Weights of a small GPT-style language model, trained from scratch on English Wikipedia.
Size: MLP 512 GeGLU, 2.02M parameters.
Architecture: RMSNorm before and after each block, rotary positions, tied embeddings, capped logits.
Training: a variant of Muon for these matrices, 127M tokens, 7764 steps.
Each number is 200 + 20 x the weight over its row's rms, rounded and kept within 0 to 999. Layers, rows and columns count from 0. The size before them is the row's rms in percent of the matrix's.

# layer 2 MLP gate, 512x64, rms 0.348, rows 321-357, columns 0-63
110,215,212,228,192,174,196,198,197,157,188,219,198,195,168,217,197,187,223,166,193,203,163,205,199,211,220,213,198,189,229,186,203,201,189,176,229,236,207,236,196,219,209,210,219,223,220,254,194,178,181,236,192,192,205,181,220,190,210,167,213,187,186,193,170
133,216,198,201,206,224,204,213,214,253,169,192,173,217,180,223,216,172,179,198,192,182,182,193,229,229,198,199,204,204,178,196,233,202,175,199,195,202,180,164,203,195,142,219,230,224,231,185,223,207,213,213,204,189,181,197,207,197,228,183,193,178,182,214,226
089,245,181,152,197,177,186,178,200,192,186,227,167,175,198,173,218,196,230,170,174,176,183,183,160,189,213,201,200,190,225,183,190,184,189,217,214,177,166,207,191,199,202,175,189,197,198,183,207,215,207,200,216,183,222,204,174,200,166,219,225,200,222,182,175
112,191,194,206,176,171,207,192,195,159,157,169,202,196,248,200,193,202,224,221,169,219,203,210,218,222,203,194,261,203,208,161,195,190,206,193,178,202,222,164,185,203,211,207,183,214,207,210,218,194,211,189,215,207,214,195,223,188,210,187,205,187,154,197,223
110,151,212,170,187,199,232,219,219,204,210,191,188,198,224,210,175,198,179,184,212,211,188,205,213,190,217,196,208,186,216,172,211,237,232,181,195,183,214,207,243,187,229,200,220,238,210,198,200,224,207,187,176,171,198,201,160,207,214,217,162,209,177,198,232
127,177,183,240,206,189,198,215,198,225,203,211,202,217,210,221,184,190,215,210,176,218,157,173,199,206,201,195,194,192,220,186,176,188,204,145,195,203,188,221,227,200,188,232,195,201,184,229,198,204,180,216,228,218,230,185,232,215,199,180,150,162,202,187,182
072,231,189,185,208,196,221,192,210,194,160,159,227,206,216,215,153,181,208,181,188,211,227,198,178,219,195,188,167,189,208,200,166,207,249,223,207,213,211,198,203,177,197,216,188,206,208,187,181,195,199,239,235,195,226,215,189,215,197,167,198,213,186,195,235
137,237,192,182,241,192,171,225,170,197,175,206,200,177,213,195,218,174,186,186,226,178,195,214,195,206,178,160,170,185,218,207,214,166,206,185,202,202,196,177,197,191,210,207,237,201,198,196,181,173,189,210,244,216,195,217,216,183,219,214,242,183,188,176,178
067,201,203,248,216,212,215,186,192,206,194,177,233,206,214,168,198,228,201,199,162,220,203,171,197,209,165,154,205,163,203,212,234,188,183,192,197,183,162,202,181,196,217,206,174,197,176,177,189,197,250,203,192,204,186,199,189,218,194,201,168,193,218,188,192
063,186,233,199,238,158,196,221,185,165,186,198,199,162,209,179,208,206,158,188,194,177,217,183,217,220,184,178,202,210,197,230,208,191,190,196,224,211,199,196,209,180,207,179,179,179,178,213,206,205,176,242,193,222,245,203,196,218,225,185,177,213,215,230,195
055,207,182,221,176,174,195,194,187,184,199,232,170,191,224,205,196,245,173,196,217,221,198,171,230,198,188,203,219,186,195,205,201,190,200,190,209,191,209,214,235,228,208,220,199,173,189,209,193,158,226,175,200,186,216,196,215,216,240,211,183,176,218,155,161
077,188,222,219,227,163,206,215,185,155,194,187,184,218,213,214,169,222,194,216,180,237,199,206,166,198,221,176,202,219,184,200,173,243,208,213,200,179,214,173,193,197,178,164,218,174,205,210,189,201,181,216,212,211,186,198,195,202,213,238,195,179,222,230,222
114,168,200,187,212,218,177,212,196,228,179,197,167,207,209,212,205,198,238,171,201,188,218,213,235,211,203,220,205,165,199,232,223,185,188,152,229,219,210,179,189,203,234,191,195,205,223,192,209,166,189,197,188,175,200,202,214,200,197,160,178,231,193,176,174
108,181,162,239,198,203,221,178,202,218,203,183,202,192,213,181,190,199,179,196,178,195,154,156,195,219,190,231,186,191,211,193,207,198,209,159,172,207,234,159,183,182,216,180,186,194,208,195,211,216,202,225,234,175,212,211,202,199,190,187,171,226,212,174,177
111,177,257,185,235,216,191,223,245,197,193,169,190,216,183,220,211,200,211,174,183,209,186,192,163,215,218,198,209,243,206,200,189,196,185,189,184,210,208,218,165,186,189,208,197,217,220,192,215,210,181,215,200,216,181,163,215,196,214,195,224,196,188,208,153
090,220,225,219,193,209,236,169,204,195,197,185,176,222,228,202,227,206,181,202,176,208,218,221,218,177,247,206,211,208,229,175,183,188,185,202,185,185,223,204,199,164,183,201,187,209,199,221,208,158,224,209,212,164,217,163,175,187,179,235,198,215,187,205,204
038,198,188,202,218,185,153,204,180,183,228,213,232,161,215,214,193,196,189,197,205,191,212,210,188,155,208,196,186,193,187,181,224,218,199,249,238,167,203,191,224,191,209,173,224,182,235,222,210,186,214,208,213,211,191,171,176,215,207,203,233,213,221,215,195
101,196,191,210,174,172,193,242,183,211,164,225,192,186,176,202,183,214,184,157,216,219,206,194,183,215,237,184,223,212,186,238,178,177,238,181,185,195,215,237,165,219,209,190,169,196,192,187,218,224,215,201,205,187,186,217,211,207,187,201,190,218,208,169,207
091,203,236,168,210,192,205,194,207,212,177,206,235,210,189,196,229,202,192,194,215,201,221,171,160,184,162,207,171,173,199,162,196,177,190,199,206,184,216,168,230,193,191,200,198,189,211,164,219,240,194,187,222,220,205,220,216,181,220,180,196,199,232,186,233
074,233,193,171,201,237,196,147,205,208,196,179,211,180,185,197,193,224,220,220,225,211,202,204,220,189,166,219,174,167,221,201,197,211,192,195,189,190,227,197,235,227,222,205,185,213,207,188,192,179,202,175,187,199,217,172,161,222,209,217,197,179,165,167,199
096,208,220,223,218,176,201,199,175,203,201,218,208,226,176,230,197,235,221,192,200,186,173,183,177,195,213,205,184,237,155,203,195,200,192,204,216,211,174,205,211,241,209,210,204,196,186,178,165,183,198,154,222,193,200,237,165,178,226,210,207,198,223,220,215
063,226,202,193,199,222,230,246,192,191,191,183,194,209,235,226,201,194,181,147,189,201,213,197,195,182,189,199,204,185,207,175,173,201,206,214,242,208,220,187,188,200,217,256,212,199,221,188,220,234,196,181,222,183,189,211,166,185,195,220,210,231,190,184,211
100,202,213,176,199,229,197,142,210,196,172,180,187,215,215,206,192,207,192,213,182,200,238,219,204,189,187,214,216,188,222,210,210,229,200,225,192,205,213,247,211,180,203,179,207,188,198,213,210,157,226,203,183,211,189,215,185,246,208,187,228,172,162,197,214
105,202,223,200,190,202,200,184,220,194,187,182,171,202,230,217,194,198,225,173,193,185,197,231,204,179,211,185,182,216,243,254,162,198,250,207,186,188,179,215,168,173,214,214,223,171,199,188,202,220,210,220,221,191,201,187,204,199,181,180,186,173,208,231,201
108,209,185,191,210,193,196,234,184,190,191,180,171,212,203,151,216,172,201,187,193,215,158,220,204,202,187,169,174,180,203,236,199,175,197,148,220,209,213,175,186,171,182,208,198,224,202,189,189,239,173,177,199,187,211,175,190,198,198,197,182,188,168,183,199
119,203,195,191,237,178,215,190,198,227,201,190,159,198,218,182,209,171,173,218,200,213,217,197,241,217,178,197,200,218,155,210,204,214,216,185,221,192,220,175,187,196,209,219,210,175,193,176,194,205,164,220,211,174,189,213,233,208,181,242,184,176,165,190,187
056,194,220,191,188,234,204,192,218,190,212,178,214,189,159,183,204,197,188,207,201,182,211,148,171,191,191,179,216,190,216,224,204,208,245,230,227,205,182,186,211,170,216,166,240,211,224,184,206,203,202,195,208,174,193,216,224,235,208,184,206,212,171,201,229
111,224,210,166,181,209,188,212,212,216,201,181,178,219,214,247,213,191,205,199,238,216,166,222,194,202,192,182,190,192,190,169,213,223,178,183,215,195,199,199,185,200,178,196,178,226,200,186,232,174,259,212,172,188,211,179,187,201,205,226,219,208,173,214,231
101,190,206,223,194,191,174,195,186,199,176,225,239,194,179,181,191,203,210,189,202,183,211,170,202,196,225,222,173,187,238,215,191,188,165,178,174,156,223,199,200,195,220,179,223,215,202,220,205,164,184,221,177,221,211,221,197,197,190,213,224,238,245,201,192
089,197,207,182,161,205,208,239,193,184,177,198,224,201,194,169,180,195,194,202,210,219,176,191,213,202,179,187,141,227,206,170,181,194,234,174,211,220,188,189,194,145,221,202,167,182,169,180,207,170,199,199,195,210,203,211,209,191,195,189,179,186,194,226,201
083,179,198,209,177,213,205,183,218,173,189,167,194,220,199,207,193,220,194,186,215,183,199,185,183,229,209,224,183,191,200,174,233,235,195,198,158,189,189,200,173,191,190,185,164,209,229,235,223,185,207,208,145,183,211,179,190,219,203,200,200,223,225,172,170
066,182,217,193,220,230,248,207,195,222,224,185,220,233,179,210,228,166,187,215,216,185,200,194,228,195,247,188,222,164,188,192,197,194,234,182,209,217,213,194,203,201,198,194,174,221,180,174,165,198,164,208,193,182,203,228,196,220,187,200,179,201,226,205,186
084,162,187,175,178,161,215,204,198,189,237,211,222,207,230,193,230,184,216,175,204,176,217,185,192,210,177,238,164,203,187,212,185,226,230,195,194,189,202,213,186,154,205,179,216,204,196,202,214,221,174,200,206,185,164,176,201,204,183,201,232,223,200,173,198
104,246,211,198,208,209,190,189,217,251,179,196,188,214,229,229,230,201,164,216,224,222,201,224,207,169,206,174,192,205,194,194,204,216,197,198,204,209,208,231,227,177,196,220,206,205,188,175,193,201,201,190,203,206,229,197,210,238,232,200,250,165,191,199,218
076,195,183,189,176,211,204,223,203,202,210,223,191,220,180,214,192,193,172,189,202,211,203,177,218,227,194,241,227,211,212,192,213,205,188,213,212,185,227,180,201,185,156,226,247,204,188,234,161,188,214,231,144,209,202,222,234,196,189,188,217,189,201,194,200
112,182,198,207,202,205,173,170,179,235,234,199,190,223,197,172,204,190,207,216,152,169,171,193,243,196,205,208,198,179,221,220,232,205,212,185,209,191,205,178,207,186,211,176,188,242,183,186,208,208,217,169,207,200,203,197,179,202,178,208,152,196,228,189,180
106,167,211,203,221,169,201,182,198,202,254,202,225,196,205,195,195,185,191,200,220,194,215,214,192,197,193,186,206,198,184,181,193,168,203,182,201,165,176,203,188,232,188,188,176,180,207,196,176,193,193,213,222,201,185,185,225,135,212,201,146,204,192,223,171
# layer 2 MLP up, 512x64, rms 0.347, rows 321-356, columns 0-63
138,218,201,172,182,238,182,145,223,199,213,169,215,190,176,214,157,186,197,197,199,241,233,211,208,189,204,238,203,204,197,190,199,184,194,194,211,210,185,237,184,202,196,202,185,204,207,196,229,186,186,181,186,187,167,159,183,211,200,181,189,213,168,201,185
105,219,182,203,181,224,217,219,209,191,153,174,145,192,214,236,221,193,178,192,185,189,200,217,236,214,176,184,197,216,196,196,215,188,170,176,202,199,202,175,186,184,158,207,247,203,200,206,203,197,198,222,217,213,177,203,186,204,185,173,198,193,188,186,239
086,182,206,239,218,191,220,200,165,187,213,181,231,199,189,230,183,216,199,247,196,228,212,245,234,206,191,188,202,212,192,199,200,220,217,187,163,214,216,193,195,191,193,216,218,194,185,223,209,193,198,202,209,224,187,205,235,200,223,177,164,198,166,216,238
114,228,185,206,186,197,255,177,187,201,207,193,205,208,202,202,189,212,191,217,202,188,229,151,192,163,181,216,240,230,194,210,192,215,237,201,170,179,173,210,196,214,242,212,201,212,169,201,211,190,166,205,204,207,170,180,211,204,196,201,220,187,204,201,168
091,200,244,185,181,212,192,199,180,187,206,222,161,192,233,195,186,232,196,189,209,198,195,228,186,180,245,189,216,196,179,187,196,213,212,191,230,189,175,246,204,193,213,179,219,226,190,194,203,219,202,198,167,167,201,196,184,192,223,209,173,179,190,175,241
132,199,194,172,198,237,200,206,240,164,195,191,190,178,180,183,178,166,205,185,194,197,256,230,201,198,214,208,200,193,217,208,217,223,195,230,202,198,191,198,171,199,178,197,188,176,194,223,218,188,201,193,164,188,195,231,185,220,209,205,251,229,179,179,195
066,223,192,181,191,229,196,229,200,206,205,152,203,224,236,198,165,181,198,205,197,200,206,190,191,205,220,203,175,202,224,202,179,197,248,217,196,202,220,202,219,214,207,188,249,219,199,188,180,187,209,229,236,179,196,178,212,256,183,208,206,183,187,206,185
130,234,197,196,232,192,183,214,192,218,170,203,202,184,189,200,221,189,204,182,229,194,198,214,212,234,209,183,177,189,216,234,219,127,194,182,202,198,192,186,210,196,217,241,221,194,205,223,209,168,190,203,205,202,206,208,210,182,227,191,223,222,188,167,164
067,200,186,210,194,188,187,236,211,185,177,173,201,225,236,218,184,184,202,215,214,192,153,188,211,192,230,208,200,224,215,184,218,229,193,181,219,245,170,204,208,185,198,199,220,234,240,181,206,190,183,182,197,175,190,195,171,179,166,202,170,224,208,191,194
060,225,221,172,223,213,210,230,189,200,222,214,222,203,222,173,223,196,221,225,209,157,205,212,199,205,176,203,227,187,160,202,194,199,192,204,179,190,195,206,207,205,213,242,218,154,225,211,225,199,181,196,232,204,183,178,219,196,250,190,202,179,218,203,192
056,212,206,187,203,209,176,184,213,220,225,198,194,223,229,185,214,213,221,224,201,208,202,201,202,180,190,209,219,230,219,197,198,211,158,191,175,196,224,178,218,224,240,166,200,255,224,193,220,198,191,230,172,171,211,198,210,189,183,221,188,229,201,242,205
075,168,194,210,179,207,208,178,229,183,226,193,216,195,205,203,210,211,220,212,222,169,210,187,172,213,209,217,196,220,166,235,200,188,204,199,199,242,182,189,202,221,201,211,221,163,210,205,174,204,200,219,190,204,231,253,183,186,227,204,160,201,197,230,233
140,193,191,160,236,218,172,189,170,222,180,200,181,205,195,190,203,201,212,171,205,194,228,232,214,209,215,197,213,204,176,220,205,185,208,175,212,194,178,168,184,187,233,236,179,207,181,207,217,140,158,200,195,206,210,233,207,183,176,202,199,188,183,197,202
123,180,191,185,194,161,203,208,182,199,188,228,194,211,201,195,205,171,189,187,204,191,209,209,207,173,216,146,246,210,185,190,206,181,190,184,218,185,237,217,166,173,224,216,214,164,216,174,185,228,204,186,235,195,194,205,179,188,193,167,198,217,219,219,223
130,207,216,215,214,195,176,213,172,161,177,203,169,192,180,237,188,205,192,186,212,213,159,209,149,204,215,152,218,222,181,202,175,193,180,207,200,198,199,196,207,180,203,222,185,202,210,205,197,217,210,182,194,246,198,168,217,226,211,234,183,210,221,196,213
098,228,212,168,207,197,193,217,214,209,174,213,192,184,173,235,200,201,194,178,203,209,209,185,184,182,201,166,194,197,191,234,203,163,167,191,184,210,168,184,178,183,213,183,173,174,195,201,185,147,207,177,211,221,187,253,219,191,219,199,211,172,205,190,206
037,162,230,177,202,226,199,180,172,187,263,220,216,170,193,187,176,187,189,220,222,178,186,209,213,214,195,215,196,184,200,210,197,238,213,222,241,216,210,221,218,198,208,228,195,195,235,215,211,206,206,197,202,221,202,188,172,186,216,192,183,201,172,229,197
094,195,226,223,209,219,223,142,199,164,238,190,200,217,198,205,194,193,209,229,194,186,194,195,220,172,162,200,175,193,169,178,205,210,193,217,208,209,211,195,199,201,223,214,186,208,188,207,182,206,193,196,219,198,217,155,138,196,206,234,207,207,187,224,206
069,207,237,168,220,218,208,173,214,207,179,212,234,203,194,199,226,209,192,179,211,210,235,177,172,195,165,207,170,190,221,181,208,168,191,175,192,202,220,190,206,187,177,198,205,179,223,175,218,228,193,182,204,220,195,226,215,185,226,182,187,205,249,170,218
063,179,219,224,199,181,201,261,207,203,198,222,184,231,221,198,218,171,180,180,188,192,195,197,189,216,233,187,221,238,181,197,191,171,208,213,208,200,164,193,173,171,192,186,216,202,183,215,191,214,213,206,190,176,185,197,218,177,187,193,197,213,243,247,208
089,236,186,223,197,199,179,189,169,183,210,206,193,172,222,193,198,212,207,192,228,216,191,222,215,168,220,217,225,185,226,207,226,190,163,220,221,175,207,163,217,189,218,199,204,190,172,208,199,232,234,226,209,167,205,152,221,196,195,184,211,193,196,179,219
065,185,196,217,200,204,177,199,241,196,221,241,196,178,185,180,210,200,208,265,219,203,225,210,184,187,219,219,188,203,200,185,185,198,194,184,198,195,219,232,199,247,198,169,217,174,195,206,172,183,206,172,176,182,215,199,223,188,180,176,180,194,230,204,218
095,178,192,234,211,193,219,203,213,210,235,223,208,207,202,173,221,218,201,218,205,188,203,218,188,178,169,246,187,165,197,172,202,202,179,225,203,223,206,179,198,167,191,223,190,210,219,205,222,189,197,198,181,201,210,180,205,214,182,162,193,196,141,214,162
094,219,219,228,208,177,181,196,212,194,189,218,187,163,167,172,209,226,194,201,202,230,216,229,210,192,216,174,221,203,197,202,150,210,213,210,194,198,192,219,173,189,178,227,180,238,198,202,206,193,199,208,236,205,172,181,236,196,163,209,196,186,210,213,159
113,148,228,201,187,206,224,196,219,192,197,216,224,185,195,227,164,222,210,215,212,204,215,165,185,205,213,248,212,215,176,171,187,209,214,226,185,183,212,233,229,200,206,154,194,189,213,193,208,197,223,196,189,230,218,215,199,184,192,205,223,193,235,211,210
104,179,191,216,207,208,193,163,211,208,197,196,210,177,198,178,192,172,211,192,190,216,200,192,189,198,195,214,208,236,232,198,236,204,218,198,248,182,195,204,147,177,195,220,208,253,224,234,201,209,197,173,230,221,176,193,231,194,193,182,220,216,201,183,195
052,191,197,190,185,203,221,195,221,204,209,195,197,219,195,191,208,167,203,205,212,177,255,213,200,222,184,183,197,183,219,244,223,214,212,231,174,190,218,151,207,221,219,254,179,155,218,200,200,199,202,203,217,211,194,202,213,233,197,209,177,221,201,214,204
106,223,206,174,182,212,216,198,209,202,194,177,201,209,187,218,215,227,198,199,209,194,163,200,161,177,172,166,168,199,205,195,192,219,189,174,224,226,183,203,193,180,196,209,221,201,194,184,258,207,251,207,160,174,208,216,197,202,178,208,199,193,212,185,163
108,175,200,230,204,205,166,192,180,205,191,223,237,202,164,174,203,202,215,191,192,183,203,147,183,171,234,227,195,173,222,219,184,163,181,195,176,193,193,192,187,199,225,181,222,204,201,188,200,179,216,215,192,197,186,223,197,200,203,239,195,228,239,186,195
101,177,186,200,150,205,218,218,192,201,189,205,231,200,196,172,187,185,204,218,219,205,177,190,201,203,186,201,146,229,242,203,187,184,202,186,180,221,183,170,176,160,221,211,180,185,197,180,200,181,182,210,197,241,222,232,221,204,194,190,170,207,208,214,196
070,209,197,197,193,224,228,160,216,173,186,188,198,214,198,204,205,222,196,182,201,172,205,174,185,216,234,222,199,222,205,184,222,212,195,206,151,203,182,214,168,169,189,188,166,204,214,225,253,176,195,212,153,205,218,187,198,217,224,209,202,210,215,182,193
059,203,233,179,203,230,217,214,198,209,223,195,205,222,194,225,223,171,179,251,213,171,187,214,224,202,244,179,218,139,196,201,215,195,197,195,221,209,211,164,199,208,195,217,182,189,192,178,198,189,174,195,202,180,205,227,201,235,194,214,213,181,206,186,183
077,191,215,199,207,219,193,202,217,196,195,184,213,214,204,225,197,209,240,183,168,178,164,170,178,190,203,201,175,168,145,205,177,236,232,180,201,210,221,238,193,177,220,168,212,190,196,212,191,202,210,202,184,213,186,195,195,165,182,223,205,209,164,198,216
103,195,187,252,195,174,164,198,169,223,237,208,211,190,174,174,204,198,229,207,149,179,197,213,200,194,211,197,205,202,188,196,233,181,210,228,218,179,185,209,195,184,232,203,175,201,205,216,208,208,234,209,240,176,220,208,182,190,201,182,191,206,188,228,182
065,201,207,210,189,179,160,202,218,235,210,175,209,198,222,172,202,180,233,205,191,184,231,211,185,166,197,166,179,211,204,186,207,225,223,189,188,225,191,187,210,221,216,179,183,229,202,180,194,222,184,190,248,191,193,181,172,199,202,239,222,188,210,237,215
109,182,200,230,207,170,191,196,223,237,208,211,206,242,186,181,212,172,202,205,181,199,188,154,237,199,224,201,222,149,219,178,181,199,195,198,207,212,223,187,197,180,182,165,223,236,207,186,197,210,210,181,219,210,185,195,196,188,212,199,158,181,214,190,192
# layer 2 MLP down (transposed), 512x64, rms 0.17, rows 321-356, columns 0-63
120,175,179,233,210,180,233,224,213,221,195,225,170,211,220,186,240,201,197,214,209,165,166,186,174,219,203,177,192,186,200,215,200,199,209,193,188,202,198,166,213,184,208,198,209,177,183,229,176,197,242,214,212,191,224,230,214,221,188,212,183,184,249,202,195
129,168,219,185,213,165,217,192,198,178,246,208,217,182,193,189,159,211,218,189,212,206,209,201,173,179,229,197,190,181,206,203,177,210,212,202,185,195,218,217,229,233,239,184,190,169,188,197,184,186,202,187,195,174,220,198,191,179,187,251,182,232,206,210,175
098,237,213,143,171,181,193,190,203,192,217,242,190,161,212,191,208,196,221,198,208,184,189,208,174,205,194,202,202,184,196,187,176,178,204,213,213,199,177,195,192,192,200,190,203,178,206,201,201,184,201,165,201,162,213,167,156,176,172,230,228,216,215,183,175
101,193,187,183,204,206,175,205,222,187,168,208,214,205,197,185,202,197,184,186,178,187,173,249,209,217,210,186,199,174,211,207,211,189,153,189,198,204,247,197,213,153,149,216,183,187,209,219,198,191,237,212,204,187,224,200,205,230,191,186,177,231,196,198,221
109,255,184,226,232,182,184,184,187,232,182,191,218,199,177,185,207,184,213,195,190,197,207,195,188,219,197,189,186,231,202,217,177,200,177,205,215,206,205,158,194,213,161,220,172,155,196,210,200,205,213,207,226,224,196,199,215,208,197,193,254,199,226,214,178
122,211,179,232,203,197,217,193,197,240,189,196,194,215,208,232,199,208,192,214,211,206,161,186,190,202,189,198,214,208,183,213,169,165,220,181,185,202,173,188,238,225,219,213,207,214,202,211,202,193,203,197,216,231,198,158,203,227,184,191,154,150,231,226,205
074,155,202,180,228,162,193,179,186,226,195,233,195,182,198,194,196,187,179,210,196,226,210,203,203,211,192,170,213,190,206,185,230,227,215,170,241,209,237,195,244,217,202,231,201,215,223,220,181,192,202,215,197,217,207,218,212,229,194,196,191,200,160,198,177
128,175,220,206,152,202,213,199,242,196,233,197,188,212,197,200,166,217,211,195,189,222,186,182,204,182,223,238,212,207,184,179,203,252,183,195,229,185,211,210,191,222,179,187,163,186,191,171,210,212,217,190,187,190,192,210,191,198,170,190,174,196,222,227,231
062,208,243,191,200,202,197,203,200,207,247,217,232,187,185,222,224,217,213,240,212,209,229,220,197,211,191,210,187,236,146,202,200,187,205,229,174,182,185,219,204,193,183,211,168,203,194,186,204,175,188,172,187,207,228,204,207,181,243,225,207,201,203,191,214
061,175,190,221,199,222,226,174,219,227,200,175,154,201,190,160,166,190,185,168,211,210,224,219,202,192,214,193,207,187,211,211,207,210,184,224,212,212,230,225,183,193,194,159,166,233,182,196,206,176,211,198,189,195,198,230,190,190,171,223,187,204,202,216,161
055,224,231,169,171,195,230,214,194,197,191,194,251,207,194,177,175,215,186,156,189,187,217,172,197,192,221,189,199,176,196,202,193,196,182,209,211,239,201,188,161,195,147,218,196,170,201,185,192,211,169,176,223,220,203,185,194,199,208,188,196,195,221,181,211
070,224,221,201,220,177,204,219,157,211,169,195,188,220,199,173,203,170,185,166,168,184,206,197,216,217,194,196,188,212,208,164,200,202,191,202,205,159,226,248,221,191,228,184,194,223,174,200,198,168,210,222,208,170,182,173,205,195,191,190,225,197,204,179,174
126,226,205,233,172,177,232,212,221,171,215,203,209,200,213,215,225,215,196,223,225,197,158,165,196,204,190,217,184,203,200,192,200,198,190,214,208,213,211,226,232,230,181,159,215,190,199,175,168,247,237,218,207,200,190,171,188,222,218,197,205,210,211,194,209
106,196,209,196,211,247,189,226,232,181,222,197,189,191,192,215,182,230,220,197,213,198,216,227,203,215,183,240,187,201,210,207,197,217,204,228,202,183,161,221,214,231,186,187,186,248,170,218,192,176,192,192,162,203,178,189,199,217,203,226,190,163,175,186,195
108,206,208,190,175,206,235,194,221,211,201,196,226,197,219,181,232,195,202,198,179,189,206,196,247,211,197,255,204,181,218,203,227,225,220,195,184,211,212,201,169,241,195,197,225,201,211,220,217,187,182,203,221,159,219,208,190,181,187,164,208,195,155,191,184
082,186,218,222,198,202,222,198,194,196,189,172,222,218,217,152,192,196,196,230,196,214,180,221,223,197,187,232,221,182,184,186,195,201,242,197,195,200,232,220,224,185,188,200,219,220,224,219,230,226,212,201,189,166,209,179,165,190,182,185,182,254,188,200,194
026,175,183,230,203,181,187,209,196,211,164,179,197,179,212,188,184,220,185,183,165,166,171,197,180,205,228,193,181,225,196,218,196,199,189,196,199,181,271,204,182,184,191,168,214,202,205,217,183,175,192,207,207,225,189,189,218,215,204,230,217,216,200,157,194
095,203,192,169,166,183,203,247,199,214,174,230,187,202,176,199,182,215,172,171,215,217,218,208,204,208,243,196,230,223,209,205,174,178,180,187,173,202,192,225,161,198,187,182,185,192,202,192,237,231,189,181,193,194,184,219,221,214,196,174,195,205,203,165,210
102,179,163,219,212,203,180,216,178,201,207,170,151,180,235,192,186,183,211,202,194,181,194,226,213,202,229,192,211,230,182,222,185,189,207,181,166,219,202,196,177,228,224,177,209,214,208,211,188,171,182,174,185,196,185,201,215,212,198,245,204,210,177,236,176
075,235,184,162,176,235,178,188,207,213,246,193,221,209,178,197,200,214,189,220,211,215,223,230,218,196,174,209,164,187,206,196,193,209,204,214,170,179,162,215,221,211,188,197,169,202,179,176,192,199,191,167,183,180,212,189,171,215,208,204,213,222,190,163,189
093,203,206,214,222,192,196,218,161,202,193,207,196,235,171,204,202,161,231,205,215,191,208,191,166,238,192,199,216,202,193,229,182,227,209,204,222,231,200,190,200,222,190,250,181,199,190,194,181,204,179,209,205,230,219,247,197,180,229,221,198,169,187,221,212
063,211,220,206,186,214,212,206,204,226,168,180,190,239,207,192,184,211,220,201,181,149,205,214,161,200,189,179,226,189,191,180,183,194,219,219,205,192,169,202,177,156,197,173,186,203,171,237,220,220,199,208,203,199,184,206,177,220,180,199,203,168,246,201,199
088,223,204,172,184,215,202,165,226,161,158,184,205,201,204,187,168,187,208,189,179,203,207,179,227,184,203,188,230,244,183,214,197,195,200,191,190,168,220,217,211,213,220,162,186,190,205,209,193,202,220,193,203,202,204,192,190,183,218,208,189,217,229,222,262
102,189,195,177,181,212,190,202,179,166,200,197,232,231,212,210,183,217,164,197,223,160,191,186,182,197,190,225,201,202,194,197,217,167,193,182,194,187,209,182,229,186,210,186,234,170,200,207,190,189,207,195,181,211,220,202,148,211,252,181,199,239,220,207,213
106,213,176,208,211,195,191,203,190,198,208,196,184,224,203,184,230,197,198,193,189,193,172,242,222,202,165,172,198,184,200,225,217,169,166,176,178,232,185,146,177,192,199,225,212,210,191,230,184,223,162,201,186,179,204,187,225,208,199,200,197,203,164,194,168
119,217,203,182,157,208,163,221,204,178,224,221,206,219,200,211,209,251,213,191,196,194,177,197,158,188,209,203,206,181,225,186,183,186,171,210,174,222,171,200,232,213,189,192,193,163,185,204,201,197,212,170,178,200,203,206,161,184,211,187,189,214,214,221,237
050,183,186,189,206,224,187,191,193,167,200,236,166,191,205,191,189,210,166,184,191,208,181,164,185,194,200,176,197,185,201,222,170,203,245,195,230,229,215,192,190,208,202,160,236,219,174,188,208,180,195,232,209,208,211,223,200,229,207,172,218,222,165,197,207
111,182,187,232,218,183,222,192,187,198,201,214,193,195,205,171,174,171,179,189,181,210,256,181,224,226,225,226,220,184,191,236,210,175,218,203,208,179,232,185,209,208,221,210,202,211,212,222,161,197,157,194,226,225,203,211,211,178,211,171,192,187,209,205,198
110,226,197,192,199,198,210,206,233,197,190,186,164,208,227,219,198,212,227,216,187,205,183,248,218,241,189,185,215,209,172,190,216,226,207,198,204,222,200,216,206,194,179,206,163,198,196,189,200,228,193,155,202,208,210,154,211,206,213,145,211,194,171,213,202
099,208,205,174,204,183,208,192,224,208,213,172,178,175,192,185,209,223,194,199,176,194,217,179,224,174,222,188,192,196,182,250,240,199,158,193,196,173,202,222,235,236,162,211,225,215,196,193,194,211,196,219,207,180,199,192,190,233,196,220,228,227,221,197,178
075,228,201,216,211,215,214,223,174,249,193,202,191,179,201,192,221,162,216,195,177,218,165,187,212,175,170,172,197,183,191,207,179,185,189,186,233,209,207,202,230,236,199,210,238,177,183,187,185,207,198,197,231,210,176,212,197,149,206,189,199,180,196,207,213
069,204,178,220,205,171,161,199,210,221,150,195,193,216,202,188,187,194,206,160,208,230,223,157,189,213,152,226,220,205,194,230,191,198,218,210,202,189,219,195,209,201,197,172,222,222,212,188,191,188,221,222,206,208,182,225,185,208,203,232,203,214,242,208,185
078,218,187,196,199,244,186,187,190,206,187,206,211,213,197,202,183,193,179,234,222,221,213,220,219,190,189,194,193,199,225,182,231,186,166,192,178,200,204,153,216,221,194,229,212,182,208,223,182,205,226,190,198,158,212,190,194,236,228,164,217,160,216,227,197
098,211,185,180,209,256,236,176,252,205,191,176,184,218,199,217,201,196,157,184,237,221,203,177,204,183,177,209,167,186,207,207,198,218,193,185,194,205,200,208,210,212,167,218,227,218,187,182,177,190,168,203,179,204,218,201,209,181,212,192,194,188,185,180,228
067,202,182,219,202,197,184,214,178,169,203,202,195,208,174,203,207,199,198,190,194,209,205,202,187,221,198,223,222,202,208,213,206,196,196,234,250,206,189,181,197,167,167,219,224,217,174,238,165,198,194,210,150,209,215,249,213,236,217,200,200,177,165,187,211
117,199,211,165,206,221,225,222,192,188,195,198,196,165,208,233,199,202,199,175,211,214,242,192,156,216,192,214,189,248,158,201,194,194,191,192,175,182,205,204,194,191,204,212,204,156,201,221,194,192,187,249,176,188,198,200,186,193,204,183,235,196,161,206,188